From a checkpoint of a small transformer trained on Wikipedia.
Size: 13 layers, width 384, 6 heads of 64, MLP 1152 squared ReLU, vocabulary 4096, 20.8M parameters.
Architecture: LayerNorm before each block, rotary positions, no biases in attention or MLP, tied embeddings.
Training: a variant of Adam for these matrices, 9557 steps.
Each number is 128 + 32 x the weight over its row's rms, rounded and kept within 0 to 255. Layers, rows and columns count from 0. Numbers have three digits each. The size before them is the row's rms in percent of the matrix's.

# layer 3 MLP down (transposed), 1152x384, rms 0.0385, rows 273-345, columns 192-287
101:133111154113127087143067123094165183115086144109096176118092120090116076160130186080087161089137126098088162160116139090092061085082163133090153111122121141147105164122123166153163214146063180172170159116168140114199154164186143143153150160190158123187157152154143100179115148085106086130
107:133162141093131154091171100128133115125123135151146110101122116125094128065091103117098160134119138167128117119151128167127094171133121152168107148153139189085112066178124122130144139132155123178100107174179120096114122101101106086143119149120116094150119049128115123114102075175099086157
103:088114108118140126126109151045096083154082122099087149166132122090176132174123136110081077080142095150133138118091154084120136078132136122123120110131118140118173092224091167087087169187146074063103114180129192117152149145134089148141156076129121117146104105141202142106120149099144132085
098:175140116100134129091151157125192097096120135148152079143106124133144127109077072155152083133155131136121081178101133103228150049180244149088047092117101133177083141081090146142108113137135054104049108100126162116132109112139176144140125140141123152129122135141083097153118083189173121100
103:109170060103146128093171079133115096143081203125189082119139102115140191111036141119113152125117151123154103124158095131129190154144182122089182114100079094132095097073121107156116130163098180107156136055137150084139103063126168125148118106146107167110105107096127069135125112164121141129
101:096136122125191128121147088132122148079100060123167153146159175101175099146056110149147090118148119081143092153127160133170105115153169117075157055123096147151099100061131169164179189120156112180129227089118119149133133116140153101168102100146104120116124073123162108190096127143124143134
104:118169114131160118153142133104109108076148166144222127130184159076150149203095184135099066124116099132185097103108137082116195122167138093110103116177152127127144144149118116161163114098120077136137141175105076159119148163162183074167080125101106101105088110176120115117137146115068112092
087:156152131194108075099098171133143126112122080085141147138104132054118135086077174162157161112192133046134079086154159149111102181124151130191117116178158144116174101086051185113086150116114140108135134167163134133141148136150082117141096174127148220093063132115067119099177097141145053118
101:101079100137150152111104122215073104137125151072106132125158110142148143124134138183130196191123050111175166071120138134098111115088178115122133160143139168158146115147164117141104176137076160113117119103163085160127092161127099135130138084102144129164112056078124070150086158077123186132
103:179126142130143067083119103107183085139140183097128128098137112068092135162115126131074175170136170112119121124139119120120152133106110156164164135092121145190139108070130136107082207083089060118132128152101104128093089101176112108090127180084127113121172110116138140119127130055051133100
096:175179164127168108130116147117120143105154174147111147097132135046166124124144118136073140124122186152127175105065131113066129133117171111126128084080126140143208041125170132107140096133110080148136149091111180170111107201178127088111127140082183089100124115118125149174118143089121110076
109:136143165065093126128137113095116173134108149154121113101150099171162140129137124165200142146111090145126170100135157096111109118124088180114105075130144175125106171093148152110149123221142144107152171145090098148132126101172169062151177122137138155072108113124095150068103198087076127146
096:086106048119142130102124123163176135080114155142118178108165087119128146153102167151108118106112148108183147091123133157101089184095141167185177069070053125119207140228150137072116158142124159176134076087058121048161108125161087135180147130115105135161118100172121107108127137101132126166
096:089121135053134139136178103101146126112149118115159089084128139161127123157125070144108096132087176136159087095119101147080127187125072093106137081120156130137181104167144119138077100062138145138116084143135118131131115119143133099142126180085137124141141163092100149085087129152140124107
099:116096090124141118078065136081155130110115138103081140068136145093130139154172155155156095076090129087095174158072153129164127159159043091131208152174168116103151098117103132139127160107105083195129120155059076096155168155155157179120130231166132089179166055145159115097129088108119065151
095:104124091097130152128142155114115087157148098106139122169125099094176131127082094159113108101108155137099131042145098159105155161073103062136158150128095092112123064184100149122088134071147104151123132108093182158130056147126134099166070139161103149130100112114188147114111170111100175098
106:110134104082127104148129125149111118076097104175142194130133138128145171130116138187117092110110119154154118123161130131163144100154185144113133135153140114167068151105117131115156106121122138100117110128139132126127042091136126124111102149091125160092159151146152089135144106136090128109
106:116132141095139098173168090101127085088139060127124124093093156099135165125104118183166122162132134120131128104114130044084109124138130137169165123126134083116170094096092109133042100156093081154125125108134152063090135157067170151219205165090139165159121179091118134101180103171161109089
105:105152130079186122089128115090107174204098179140139155175130098100058157122137169087158117100107113135113073149149118115127075115144176135084163107128135087067094078144138176097098140082135154086186155111149102177130155177142132168183100166135116111095105147151165115124144193105098133152
101:162099144072130107108114107127072093130145128123167151105080124154118162138139114221180146128040130195113151116170117068135114096152146045107126128076190034149124135165143162128125097141074157119084093117081137123169140137099119144101111193175136096101134127140111138168059126132111147073
103:112112110128133109088159148118143135122104096121152162141160141150185198162076114214142153113117184088112097113084116157165177136135166097134150165122125138084095092110112149108160115089169104148116136150146172170087118094147114102165136099153124075163160112095183121105110149139098093181
101:190078111210156086137155107162114121145189135137160125136129117137181185123155139141104150099084077101140218145133097153165137167097090147110188175116148067136220113108115109138165026184166087118100182154140159169086123057116113120163145143157159148188113099203085103103158150087103150099
101:159166027132092136127112142125076164127121051124150131132096091110171149138116130108169152150122142162068133124150088133097134157114093124128171170120181159126138042106132121148075108110121003130099123094194063103139138117083174139115088123149122123103157149109174092092112152181125092115
100:147179063103138079151153112090168140067070084130181150161107215115167108188114091184106146063146109118059113082157164130118125114141127101079147084166137094074137140094076126149163172135150147144192114108100141110093147087173195137083088236110123049095111123092096140147122116115103151107
104:160154158173111104156151104129165175115105113124127118127104175178139086168156131105100075071163128053058152197130145137164151113148117121133087124106088126110084129074113132139128119156126147158140098128124152037189120157077187100116119136156147145070157162126111103128106178099165110178
099:138087178126074176117139117185110132128121093105129116118149086130143089131095130133083139114145164091097110159110169091103144097071176136208117151157090094155144103102108128160153118108125161121083191127122091144167115116107059125154141188163118172153178124146116109192060091104132175165
100:177074170116134084088146121083122099093142165166159128075129122142131064125148136135072135157205064111144139087094175100135125133151163098127127112163116238138175192139098154117116141146114127126142146142200132106079151112159132167148127140155115135177166085127106106113121155097136134123
098:199066095142157110143119117112139103116124171134048196130158106107197104107112116093140111174137148134116145108128137135214122110110091125203119093116108189143173073085119145085175154120098041181136159146110090110105146054115132141169114214122165085123125156110119194124086082134073127113
103:102138107168183167159118124122144120134150118162162163156163138150093106098111159101113119109122063171175146114119124163043124130066083145088082137110158210089109177123157091114169111126136154079047146097143123146129117141115148116144140115133147130148118101150125188168051140174125160116
103:130107108105129190111130128153122137144147114096076200177148094158129179127138145100104140144171176145100102183142179121215148147082155123093037128136155164128196156089066099168119132120135094094163129171200137129139113147108088147112160080115148115162113106108107106119164165099168107094
096:140117151190151126095125123124110085117119186181119121074113108094170122081108108177136100142126117054112111090131142122128126076152185145098118114119081171120148181145134141155136082101097116167200118135092132105119141115097170164107129098154080144184143120118106141150141132073099115115
100:103096110195132098073081114152117069153191097121086070121148080127148104143172198118120188139132129177091106140167119156117180091181108178142120135129113204160096100090165104138149145173157184139134139098148083149169136135138130142126097133112180146100094141145118159124112101130157119128
097:118119085133139141151136127112125149137106198127109104113162131151154152095165214118124067094110139132130115184121125163140141120117156117119128158133051158179115167176075088146160228050105130117068176079107059125091090110174189150126107115135135112146095118083163144182096140157115115156
097:221106180122141052148148122108138097095110008122086133122132111056114094160122098186125107147060149065149102119158090095138139165133131135134133156097169184135131130143099148112147136098074139128147135138108164162148124067086124028119143123146137148149177066151170127130219148162113128120
095:113115141064164174136166079134160183090136148144151078143113084129147075139133176125097147117142144141106147128152065094116098127147127169113157112114167155110123153177149178155148065142145134150134153122097110141177118150130064114111100086125122131118177119072187210132139145101159121133
094:160133177132153066142195150108143115103129101136182193145150206091114133146174121180110201124129074116122191067072133088067125182149118064124167125144194170137115098147112039147129104125142097120155113145143148163085123156140118110165142144140118140114141117074157135134111129154094131125
093:170141164162196109154120059139132137157173152090201163106107180128174160119175121126160129102111057094190125161091099135158063070141129130176226141137117089168154105108157140150130120102118087095164169121083118148108106064088150143145141094072155126133110173144141129085150136121107104203
101:120160184102171132050079128105134120109206145123115187139098110182097088074164123192085100150114121113125156148192106138133112090164121130175085104121108196137157155130100110133184074101120136104139078160125114153129123143072151151111146100060125111145124109126170127098125121224144105126
100:179139147133176118142129062198160102156204123119047087149163101194098172083121166125089078126134142144156154080123147145097147123079099178225126140180161151188170137149129120073162179127128141115139135107143109075143159146135099096181105068118159116114146164129098112113131118153109100139
093:077092169128134154113137153121130139181168098093099103127122079146120094119119115174066118110124167127144133106124078133117115131130079142143131100139145130097112084160184142140163105134145088050148089189089126151103153128124135059152121077153110147089095149137144097166096148110089138093
103:179109087159149113052108142112139121102107163078122130075169060171132086095097138097137114152108124152152133124066109135128101133123117186129116115095137132139139080115109085156205146153063166091123126092165155124115135133109136095159209053096111139157149098183080160179121121111101152106
101:060113056147133143163101081097134145117071099110154174094139164127195094123069102123143168113106151093149095141108171140107157125127124113151144114140120172132133094136122164119140133131124072156106151170100140169082142201138216054139092100139091145106152117184163121089128123117122085167
100:170109090060083073104136142107127121092153130098139096077087121110131151118177157112142217132181122168177119112140112152135149140132128103145169168123143098136149101155079146105130084146094148142213175053161139167113142107138164137147153094103146161169114089162099167138160176142153101128
106:087070174160179115084068084088162143122125147084122147168119191090110134092110119104134156101149098091117132127130129117107123146098132127119131097105157067062125128139116126180185120181152085089181090089147103130101154074132138139182110128149106113141136071156121152187081144089120098161
097:149114144185108231100125117149126192142103168121116131088159129144199169129139096085129117136117129092104147174139152136114096107157116153131178104175111127142131140118137124130146091145132102173113171121128166110154101157133069149129166112143165138104146060147077144077091149190146094115
103:107097138188179134139162108122125127112100173134155162136152194166123151108096090132141081058094181137107107113147141159118143127081167188191131166158116107162153147107153146155117075157186141110098103143209095100201095100182177147154090090093094069101147115099140036141167073119152169114
092:143137144152132150086127135122070165204112171110119097126139113102159119161126197147138143165117150132092149129142143125071098121100124122088152138102180122122101133071173153113104132131076145163121167106093170074178173147096210068128075166131142072209161129141098096099147130091137162071
105:125117033163110091170160110152161133070119160084150124105124130101116059185161164085173148147143136119159144108072161158146075058083130123143120193143137163082133144124112093170118092095182115205123111059145139135099155120101110145174088151095153131175097203084103119140117178124119152133
107:097133113108126119146160091156099099108081179134191106112158147161106129077116100178173143186135135115078078158142135086111081074155137112138120127191136033141101144081079108116067121092075171100077128115111175074075125155152151100118111101123129110089127141116116156125164098100152170153
105:114112128209143123118142155100090160130101125126117062128128116136139124143126170117085161141106093160103145126094088191102173140156191093112083095081109119138131188171121098148094144159120132153107133106150117119178147101152198129230172118075071081166163119159160113100147118107075071109
096:125145152115115078155095096076131080038126103183128137091115106094048107138129176104105121184085166108164113083107131073119172097164157151072144126116106084184152134185106095144228146137158103134128140126124151141139082104169155092145143116146118139135094117145127128091104111106153077134
094:137050108099135042124097099064080094114131124115092097126135131119154103147156109135173086187155100157189117171132135120119154145173116115063116051077178166109132126158177065101103163099127109104127109159122117119181088122183050124149093131081189127124158138125123040087132117123143187074
100:123064125144110141109100136127129133101118092123156118130087085117143135177171145180107099181123084091129120088146174112121100168141116130120143183168129156062139032126126107111104118159161080194111178145082093105122135125082141146097130143128119188102147114124152118194074208088108099110
104:123141094106138105160129174074149107134125154154097100148177141089186121091051097131089124115133135157168087084093146106135126106117189104149090083125126127191103117087091127120165189091125127155126108192084102181099092075157182111112155127121171169128119125091131135095167085160158103095
093:108150107160170121077113128082158109148171145121152153130137163135144126124086124136135128161151094200189138190152180155144139114151153096204168149141123137187158097119162124107066128134165096181068096155126195154186119158137107127077156095122127102116170150100127157117144108137166151066
105:100155108093167165093141116199178153134083123120183083092126046119128074158071122145130117112149155096103159088086123144123109146120116087129086147126116086107090112157157144120134152183109113117068133102124076126159164129229137116141106120117107060143080040162110143096116160161092086147
103:138198137141143080108156144117105104089109111117163142139112116157096123129134115113138093109156129104097138110166177133147171192166134182114132204092075143128168186130051131114167163115091139095175165147128100164115127080126131126107133139096137114096090077123141151109131099152141058165
111:192132114131152144160220080116144102060154129105126141090167146122156130059124089159100159171178112112136116158089169089136106133157125199142135093140149154170095124102112110113096093177114147102168144131104119171142183144152128173133167130153122118078115137101104100139137176145179123157
099:144094158113168163106062142085142096116101158161143076179096112110130152142130105116044132126094154116138141103123140167134140134124138085161183147123066075128190136134111177143123074077157102121122142144143053141090095093133132117193105137110048111089124107139111145120151199127129091122
102:155102120121188122196077122184124113182124152126092137120127130092169123107150109127077161134120085141107122132115084129063104085162183137140100088131136156102148158156150102113084095132149119101167110154145151122172158155091176187129138128121118115107162149134110025102127151135164164078
104:157098120114155153126096150130137121153151190128172100105095178142138116153079074122048164153087116132113075144072125104134139123118063144135128140121176237088134135171131079126131127152113188135162148120172128135171175094096139100113140089120131139111134155118081145099071160128142162109
102:117123098159097114111163138067109087041119154112137164083066145103129170068126112172199138119145111166101155124116132183146107148152152070119152057063126151101129106161177201079154084142130106162201137134126106135125161130085127142123103163133127120124190142119124153098068068102103103149
101:149159155094124135166138154160152158131120135019150076101135130162117121110100151140067170174144141116104142164135099103151149117136130164130117143169166074120126165134111122143057121131121109146146114076095060169102134111126124117169111156149117126093113118135116101130151167127101170105
102:167160143191130110078128118112123140100127113188120119099072102111122143121140088110158100066124141137156120068171178167138114124131133102122164220118152122132046116136183139072095131136117169113150090113125148132170147153114124142128071134110081137134156189151163177138096125169163057109
099:160089158101177109099135091113112082067062070113135142115105157105173134107082103139134149175157159122140175105104114162179144153116157118089072150170134143083143090114093117157146121142140086144067078161112064158113087108101122050112152097183153143117180128112116136167144086142117113158
101:151136133107108157133111160138107102163087099121156142179116083128136202138117216118140127122152128129121149144075128099114178146119093075119115160092125091138122082116094197143162105096153101104132177152157187089098155123088155082145169139094110083148129157090198177116164136135149099094
091:122107155121132109124137149096110106073173169143141133177147141150127095096089146155128083113159091162091122115096118137148075136166074124106109131144135186131085135127146092158150091119178157158114148159103108148126134135159135161126141107069178119109160170148078091137103159127105152132
100:152230107125166070152181146152141138116099056117067190173162125076069082105146157125137134167127137171168097179092072102118115156103118083113178088145113164094163096144141147108114121095147119116154077096166130099128155116106147172158171113093156074130126196100119180072149067169102178154
098:121135138159127088083118098134114087107119158153088100125120133133183148144055167084102178191134113212080148107141094158134149159069143157121088145150104162077126108119122135144151118143092134136098167166116112116146125121147116086148095042096157128134084172097157109081170102149161137162
101:156125152162135174113099099180159166138092077150107116121107082144156135105139089124154152122105165086097102102182155143103118123096118127176135172082103111179159163154144119142108057149137054093106096128092156117126172154066160133162128111122127163102170099205059173134091088140118160169
104:155129109131156129171157177144100125176115161088092172138146090115177115160088161119148061145121123129146141106112108091177119139118122175096111177095132057152130117090115096097153084140157116089143051105183098093087133136149181175135147119168125108126145171162094105166079129152137055096
096:134126093099121074083111142168154142111176083130095103123135101152091121139146155172122086102119188126155131144121127119157180146154166136141138111105151124181124139118104118150149104107156174112110081135153111086082092117136119103087138134097077157113141103146148145175159117089152090099
102:070098164162133153136133136183137098084089112091098040121192069107110152142134125149112102096188112083103133113072094081114150165185136178059146086147151132093114151111143119161151126174156126111080075153132153151204077168126106124126112112152149118135146112144114076147102149147170125183
# layer 3 MLP up, 1152x384, rms 0.0442, rows 274-345, columns 192-287
105:133017140068062122113095190121116121116150138108088145156141152109077097143111142118159118131155140144148157163128099113101117165122131110183120166150133109088115182090107115127152139104124159105102076115159145129159095107156160133101101179078089176155102205076138108129203074117093174103
105:136094190108154097140149149137161149174104136163075081072154205109127121184052132075128125145083135132112131190122114149118146115169134083102117142145175065092145105135109087118094154157124127090122154147107125141115068154163156140177103135133127104103114128106127099130131125169149128063
097:076116113132117136076164102111073068148085095096107157158184136180168123115140160116151167180153141059143113120169080171161152149131162130152153132127098123167091131131108069193097141137118117120111132136108099131130123154121124157144110052165110136142135102121098090123150085073073092131
101:090107130120095156151125143175131139130126140128077112172144116134171123079124060107116171114158074145117139138129110170152138149133132049147080170120093111053092165081166133106114136150154140099140118077128114139154159181105136102127115137255139149112106126129108152124155153128171171140
102:106086109160102102076116113096150106068152130073121119116142175105095102102169091151130117105096064108193203129107177122147122157096089086155119171132165125137134143144128079097064161111125176034158123089120089110133130068098076059124164117140102129177101111115158158180125071075147117160
104:154122188109090133173161159157093107164171157128149103168139080109146176120093051117134142116167130110128138152110145149142169160151109075138126145157174116067122126148074175122177117170186090127071113153116109164159136123086127037141101103150150124144100179142117107127134129197139150093
094:121125082096153197127046094150115122168045209091170102115152140207109143141174079178160170106149117183184118175146167101124122110151158100115160141120042094175110211094226122158134148127115187103184102107110159098133085099126108089107090093116107098118127123135131091133154130108069143082
102:100110190141116146124125115115113118155094112148126038063100116160155183164084123071151144128133103131141110201181130122096148146159172125148109108134038131117109112177133132111121128096158053166124094201112157181140125140111155133092060079144132145069080095150148174146135110128149147146
106:174143111208135105138149157096134112126180143156083144115097131172137085162129077149137118153071116143087039152133189120153207158111138075105058141150131114107122140099151157157154176108138110178099119180115155169147150087072135164115126093151126130159113143149134079168125124082133100153
092:134179124123123132072147159161150153161119113125097152192188083122124086184160147140138137103117094120088102127210125176078193141078140113094125140121136119073120163115098121118134150131077116107151105089046137091135093195148118114126120114109127086096092106135136176079157108161137099116
112:080152136208080160107155185146161139109139135060067113119164170163123144112152119115121081141086139128163125084118110161063163135150094127064101119107153099101080138122172121139156159099186115125174122120153121138173131119129153134082153112099110100108141095109111121149159091089108082124
098:146087118101099153153141073125105128151132109116124099145150169107134097108144113148138164102136120147157129120163122115154171123155101149129194122173117104179154144210136100131156115099107113161147169156123110179106174104093161053048134069138140106199132107079128142117140103099116119145
096:174053207204157124096141206109134120114120105128065118130085112131109064115114153115149129121130050151110101143143192213101147139137147120085114112179165106143080118145130179098142125104179154128150134121120139159137066128159163164134052155118133143127119173073140097134151120201094189095
101:097091108109134166114147093175165158110115174161102096187133166125119133146121114171127197172104096211136122156143152144121129191158129135127136174083090100128041144107133158148157152122082071081137156115115163158089148127169127142114080103111153127136132147139132131132126088130120124155
095:180144126149100138155134146155098103159138141109105103107168120134144142175146109174152105085175132111150068103121150235098162146146116114161077136153084143159126135162114164145082183184177114090115155147121136077071110134065132166119103094123108114116115121133116090135118093124126127092
104:114152164148146127147132139112179115131114158127131142163149120146186156106106037108116141139108128194136185168170128161103138104121110119173107192161042094186129183086152127136119163026085143102123130154043127142132103175151125148088112112098113172144092154105083114088167102139162094081
106:119100186124134171143107143165178172170196150132124126170103145110128152128101146124113216150178099104156107183162105097119131155149205089144063132109072108170124106128137113087096118107081119120098080104139135120117120100071202082137088108151102122076107137083135144111164133123140095125
105:083113100162089082129116104133095132100153125094113096155196129104130127122150104114147098099109146109092127132166120202098152130137075090137056144127034129190102156076192121149139159127115124093108110086072078068160084060151152110177170101127067102140119121128158094100115107026127134131
101:154135134155090135081085118088126136151158127120131183136112075179145118114091111081176123107146115126152123107119134175117128144160162153180150111108122095119132116123142129177200143088125206073126131118143113078148068167157087168105111118138154145136094160154129086151127064146101107081
103:168147153153128128100151166106155128108126116176088143173151142105088071107089095045124073144152113116129118099146160222158168160085116110128083148082116119138127139140201130156143136167145122085142103129128154095179144165153118142105127152116126180136105123083106097174134098111117141072
102:161135125108091119085152158161124151147152110134142097111112178137117174131191143095118150173152094155138087144165099146117160135109103132102143137161120097081184118153100124089116158087137096141128142136126128127088128182135138114108059170155149061202118105111080152144135122071109145116
098:157122186199104114134133113165150148163098126120082063155095176175095139092130087185173135097139129160152083137099145124059145145130108118120155111153089096147152092136106149147134143103103112164094134179104146152098095170141140120072107140118137159080121150117133150097133072102091117118
099:121092201123114074110159169130074165117164121121125111072087086146116139133159134154131117133104127137152117101114185179102143108145101155179134130172093126126122099118133129175155135122156120136100113175140158128121083079090118165110170139126104140152056179158157126184126128117075145147
104:059158145126112145043137134125129077170102119166094105179146108117144107123162125147141149092125102149119086128167103135112139159143066082089117123131139114083119106078110108120167115118109154097096112176105159123132145132172096103117089124139155130160079209102104100107180113123113179135
097:103196183120108105151162137064160158137170174155133098065153146201108126100135174127150113143117117124234127152131132114148162105120127104122119133162137131101142108116149128147116156152188153121137000131117138105028053125121129111123120125151124152160092160038143149130152108132098119100
104:097088126227095117151147124129119153125041135157131088155125132162105087127128109082137139072127045102102172115099177118056126104127099109165131141192107106125105141147149132158109095096134149141070112124134142166112088100129124144149097140194124134148130115086176137099160127160150198105
095:190101172158095162106135072114176187072144102073107076118109136127072150137130116181110175187101119109119133117128088124091128157148105105093143172086193117123135126150137067132153136131146099128125107216169098131178158123139094105138113053134131131156120089159094062145106113085118093149
106:105107122182117121128143153202138111134118110213129134063158107096100073172115132155174136144147105137163110106176135126145153165118081075123100167109100121147151046117102132188160118145138179085160121046094152103149105106111156110132131168103104137129103105113146138103138134193134158128
102:136142162145113093091114136108135078127184067124093106092113217155115139088134103112117106115167152099154143152129130159133153142132170151142147151163098115115106083193111121102125176092110145142153119167142124103098163127165124110085140132163128156126103141214127158087118082136121094128
092:067147136128095103101134124162165032132111172158072102158152156113122153094105102121120145127092127071127108117148180165161129176112126145154122160082128084152169178132050104125115102092115131168150108135137116172117162133120091089025101123154070114130101110077170107139145133106061143121
097:147114104112153137185158132128131125126168190136108096142200155109083095111129040134135091158100128149120139134164168111153123177175130093145137170070125105149185170105119068206131114097097090114127112108034165131139075189147118059167154120082114169124101145122156137108116045201167138108
101:101059131167105169118189130127159136163147128145146062178210081124116126118103131187140195168063124141111168139139176106129152123174108148137089122083153143063118164105131061164153124107078086093132101138114094157124113134156108047055119161118103140120141171122112140120167132182134128064
097:141136133166144086109136167131104170155125173117094088096163104135165119128119149047138148183103058171097057080184109185135233136149124149067096144140154129171151128076130158127144127110152102129140079160154171077154095133128157142111113068138081090141113101113104104140142147090147153145
092:164177085135117136119176105143079138180137120064120041120160123179118123125136105131115169163103135163109102171176148127119153134105154060129144129095060094159130157065077143103087095167152123109120100146082112137115074101131135154089147102126119149132136185114144067178145123139089101083
092:103107136137117107127102142103128107101142126163118150149127106142163076108135174163143146160116142118121095166191142156086130104096015114158127104156126151118077112121172101197149124131109170132164116119105114162149139099040130132083108110151117130107126171114181104179134142174170143151
096:126053121135128157118139107128102151116125095094118116093112127185071126111179122126148152142129144158160099126149153197077136171156143143076125133149128107112101119208143128174101136122148176148143117109042113154125106139111189123111092167074139107146127119150153143127152139089139121102
103:081146109125143102141117143132163100124141121113109104098139162135161059120100164093156108154123154094131144115170135177142130153130161139126122167168141153128176126089170161108099161096181101127143156102185126116162079178076142116161107124077081114093146159109149148179165134100147136103
097:150134118145112148179067074167229194187113174132136134145112133133098159145106162057143098144106172099123104141177103131076171141129148111150166220165135113111152108171177156104111134082110120141135103138140134148153128097133125086135104135139150076111102103043086131169133095174100164143
089:102130139152157169115120110149121092137176159107139171150134118127160098139166152129179091149078105130109101082161109127195163120188102143151122132172188102141117148135149146093072129130107105124148107164123223084053120150111079156094090114111119086110128134131106101176150154053140111138
101:121088151119059175095176133155157152205132132134114117144161062096102115136107088139161195108064058114170104157138176122110174140114177131112159119170138115162120128127135053126076169154109137129105102134127198128146149151122144080134059111178113144121094123106167112175121112160124173091
099:106151165143100093166104054176152118172132128152076075148083161140002120123117098098115179177178046136185165166151081144135143126136181118094141153104086116136163120121165149178153126085112133190120103135124092143108124100153160106136147093137113172118126141132114117121177040103113170145
100:113069179114120137097138111177091100180118174108096122221148116141116144187145158177136125161221139094121137130136141145075193115155096106161170134135125083098125160135125155134156101141096129144102109137116098154117133109134148135097128148095092088124109176052115084143173100110127159174
108:123168200162091108089078130177150126102089178162157114195165115123122107180136136103160134163129130124172046152139142125126144128122079119182150149129113099095137134149189136106169101157131121113122120119096140118115124177149142129127092124159052098129123106130118146149131135067115168159
098:101086103123098078122128159076159096120131141161146103093177153102148142151156070174139150099152144108142163137163193109116170160071141118083114135077092103134116108134165169124110170141159099064105079129085087112130156156172104131135126089119098173147128124131151131079168089093148114148
102:123138136133140097085156140179084081132085131087082107157136138094128129106147095116132119085156078178130081082143107168089153135126147122096128158169131109153166111134185084141119101186191146058089152111123128118106139099126133137160176142094147151133090113111176101165162065096110135071
098:091066145159130074143120106128182185136134145146127137145173164088184031065126127113175160154101134119164121155152133145125120162122121163151094150111021114139122148086083123137162171124097149167124101116117127069092109141138133148169081145082126154132136143129152185233151131139139054141
115:176116139200097098124190089147167106172079148084123113077182174078133115105134114111137143175069063171137126104203159145138166133143155109155057186125167130128126102152153117084145139055133167136189098136084141183114083163092116138140141142144080138061125104152159132122103117093169155110
104:146097138132123123068178169118127136170111090091119108152118124159116140107087099140184169135092147173151125156167129076139157167162108133155144133125116109083136153133120135140119120148135136072183128160129102125187153073131132135144113174082107089070036121073171149152163169104104122120
104:182149125149117084108142150116183214144181090135116115129129122133119086133076128134155139161152135182091147102144178160120149110100143092120116139119133130173122124094096160122145164149130130144098113168082156112175112085085155090132116057174122079150135114143148090151134073109142156097
097:152171142143113126065073141080127122114148149153108101115085134156128081202100114113147119159141136169122065145149152129085189158110152116145148110157143097147153125145151150159090178161091117178095171146091145148112078087104151130110142187112084118093115159104153143105095114181130203065
091:117149073140091208197132098191156108127175155117131101112160161091082173103157112111143159190132125130149149149145138117148145162096121094129144142130102115076147158082134149142123144134113145105104128074101174039122147130107127091126106173158110099157100107134164082156128106166124152128
096:064119106122103181150130122164092146156094099132112094147149147144196143140118114164110134077145145118180079117099112194144140162179104102153127128165179109179135137077169201128135147130134061088132170166138118163147117131155116154092127086089124178054110184128160039111121142155102147134
105:168114118144096172108085135116179113160078118102102104115136094166129147126093138135114125152099128156130097097159090124129132173162105064138205205071115117107112131148094133110130126119062127144157121120151160122168098128166133072105108200170139059072062136068107161118152118156057097147
092:114071184209101072080138109094133175120138150134125106129165069144092106144125167114130154076139025195074161148146150151128157139164084111090185124102120037108093150157177171114119108162117127104107141096089155137179112139141151120076122154164055130185134119160175118138176130141167139084
105:120110138170133128055170112115075106188088160120125123113110114156139075116109118128138147113104109166063130166158139125103141159103076173128138177126113110119072139170118096098075144131137132116166126109109202106165130111141101149125099126161155182141094139155193149143150147107166181141
102:103173173104127127117161143138134095123163166188127117091193122184121091124131057152126111134171117071177166115160106096138161171121152121160085128142104127104108128104103102099070123134102106089175107143072132167124057169077107132130116142118120146172096114055179117093234116096146124120
112:133160105128118151114148153096061133135157120088133124117142140167147135058088121169136153163203129131170118176159147109122149214173136101130089188133131101119170104103124123141186115090111104143166112153110131132115056100157150109133118136114065130101098119153176097148152077174127108041
098:117107151140088098167135117155119083152102169068093121193131092116090095129170072185156098101126137127174112115137116128092146153201179150165145162079148109122124192154138178106121137121080139163142136060151170079118152173113120091100129131150107184129102196105142233144178127059074155078
102:192099120148120141129173134098123090115105104136072135084150109097109097117181122048182146152112172156169090102172154169126165151120158099140146157107093127121075082143105072100140125143134088100172136186101133118162102132119171120092081113167125102113102156108086131149138136110111124124
105:153118179183073164121098156169163093179076119111109105099127103154113069131095086148160093137147116105155042166160047134130174142155104140186113096188183112109049091125204048139137164137117124132152112149122161106164060195155109131105111144143123089112091156120101163097123119130121124107
100:160145127178117140139119177117148129174106100124100115131155167110098110108077151160164086122113154126109090121115093135109157127159132097071093116146100121105193157120205107160145178164087080165178066124153158095130145172148107093145088158169128148145074125144094150124153102151085076093
099:153155124185092109089077061154100118134136118149100045121159136141114125143092113123147106099087123140137172157124090173086171145123172124135114183185185106129164093122176170072112176124114106152101098147120128102106147127115128082165128150116078162132104056163196065136089076138150143100
104:155110135190106206114093113143106165163155101061128139116086103126146121102149119135154141121119151104125128116152155116114189117199041094065139133087125128135113109118170096113100138159144099142112057119102155101083131104145131163130120098132132128092090108160168090115149122143145093114
100:121155115103089112180106076138137171145154115160102111170154124123138143133089123100139172121163067133118116149133132141070137145125167091114132147139058140119123111155158155124127122121129175155113131101110130096116091136086218086099125131143117118085151114070141129134124093124127150148
097:086066166138112164089110109065088173149142152149123112135102053109167167147137129128139148192150175158100086137232091149029140143119088126150154125107119108103147130121131187153167110130084148077204062086116115126113153192146180134098074160204110127147112120046155109096169123116144175122
091:073079109162094125072108120064143097115067158074144162133111110116115105104153129185133089139139161163081150137214139141133197162080149115181137146070152128115113156116159098079117179144069160123152107150122172117142141175136115162145107158153142144142082133127070166194155135141102154106
104:110193156120122082133151101110174175088114111123090097136122169120163138112154138170114152089137126152138112104143133090040150152062139073125140138091103112076152097093120047120092187114159085150144131132125104123126150107071129190099149090172120122132156138108149151145142091139156110110
097:127137150147105168165105130190085113130093123112075078148118141132104095143160130148146132112124145139120165129123199150139189132141122098096128114191142123064166122128186157138197102220126112160119122129142098108092111131086129162123069110099144172134127157104164160181138133125142123084
101:073157142082133120112168152137121107121129130166075139175102046152160135126105128118130149085133049117162150088136142084147161157148102088107127147103131082175075135100138117151110097106124185114118140208131169125149139130130118175051136120142108166134100193135132149136146105078112121135
104:088148129188128153077119131114144054160190130151145128141143137147050147117115185138111154174137159141206133124165158101117140139173116114143157145133103104080125150094090109133104137075138055104118161202131112153167120091193154152103135127069110184130070126062125173066128084085112200069
095:118181148146121156105161145068093150121104130103027095139146109142057082140109175184149123106171116084140122124210120091106131113140075098134073116185136106084120145106140073154174162154150109063110097091130158139122127175137192155086172098160089168101108187147111128118135113172149128109
101:092178143182101120129056155108160137151163130089114044108144134144081167095131156091110150099143115098193069126161110122079135143159077069082124134141117099102160117097132124174090113165122174103113096198089118139070095163111126118153102147104132151127132158074184134118118116108135124101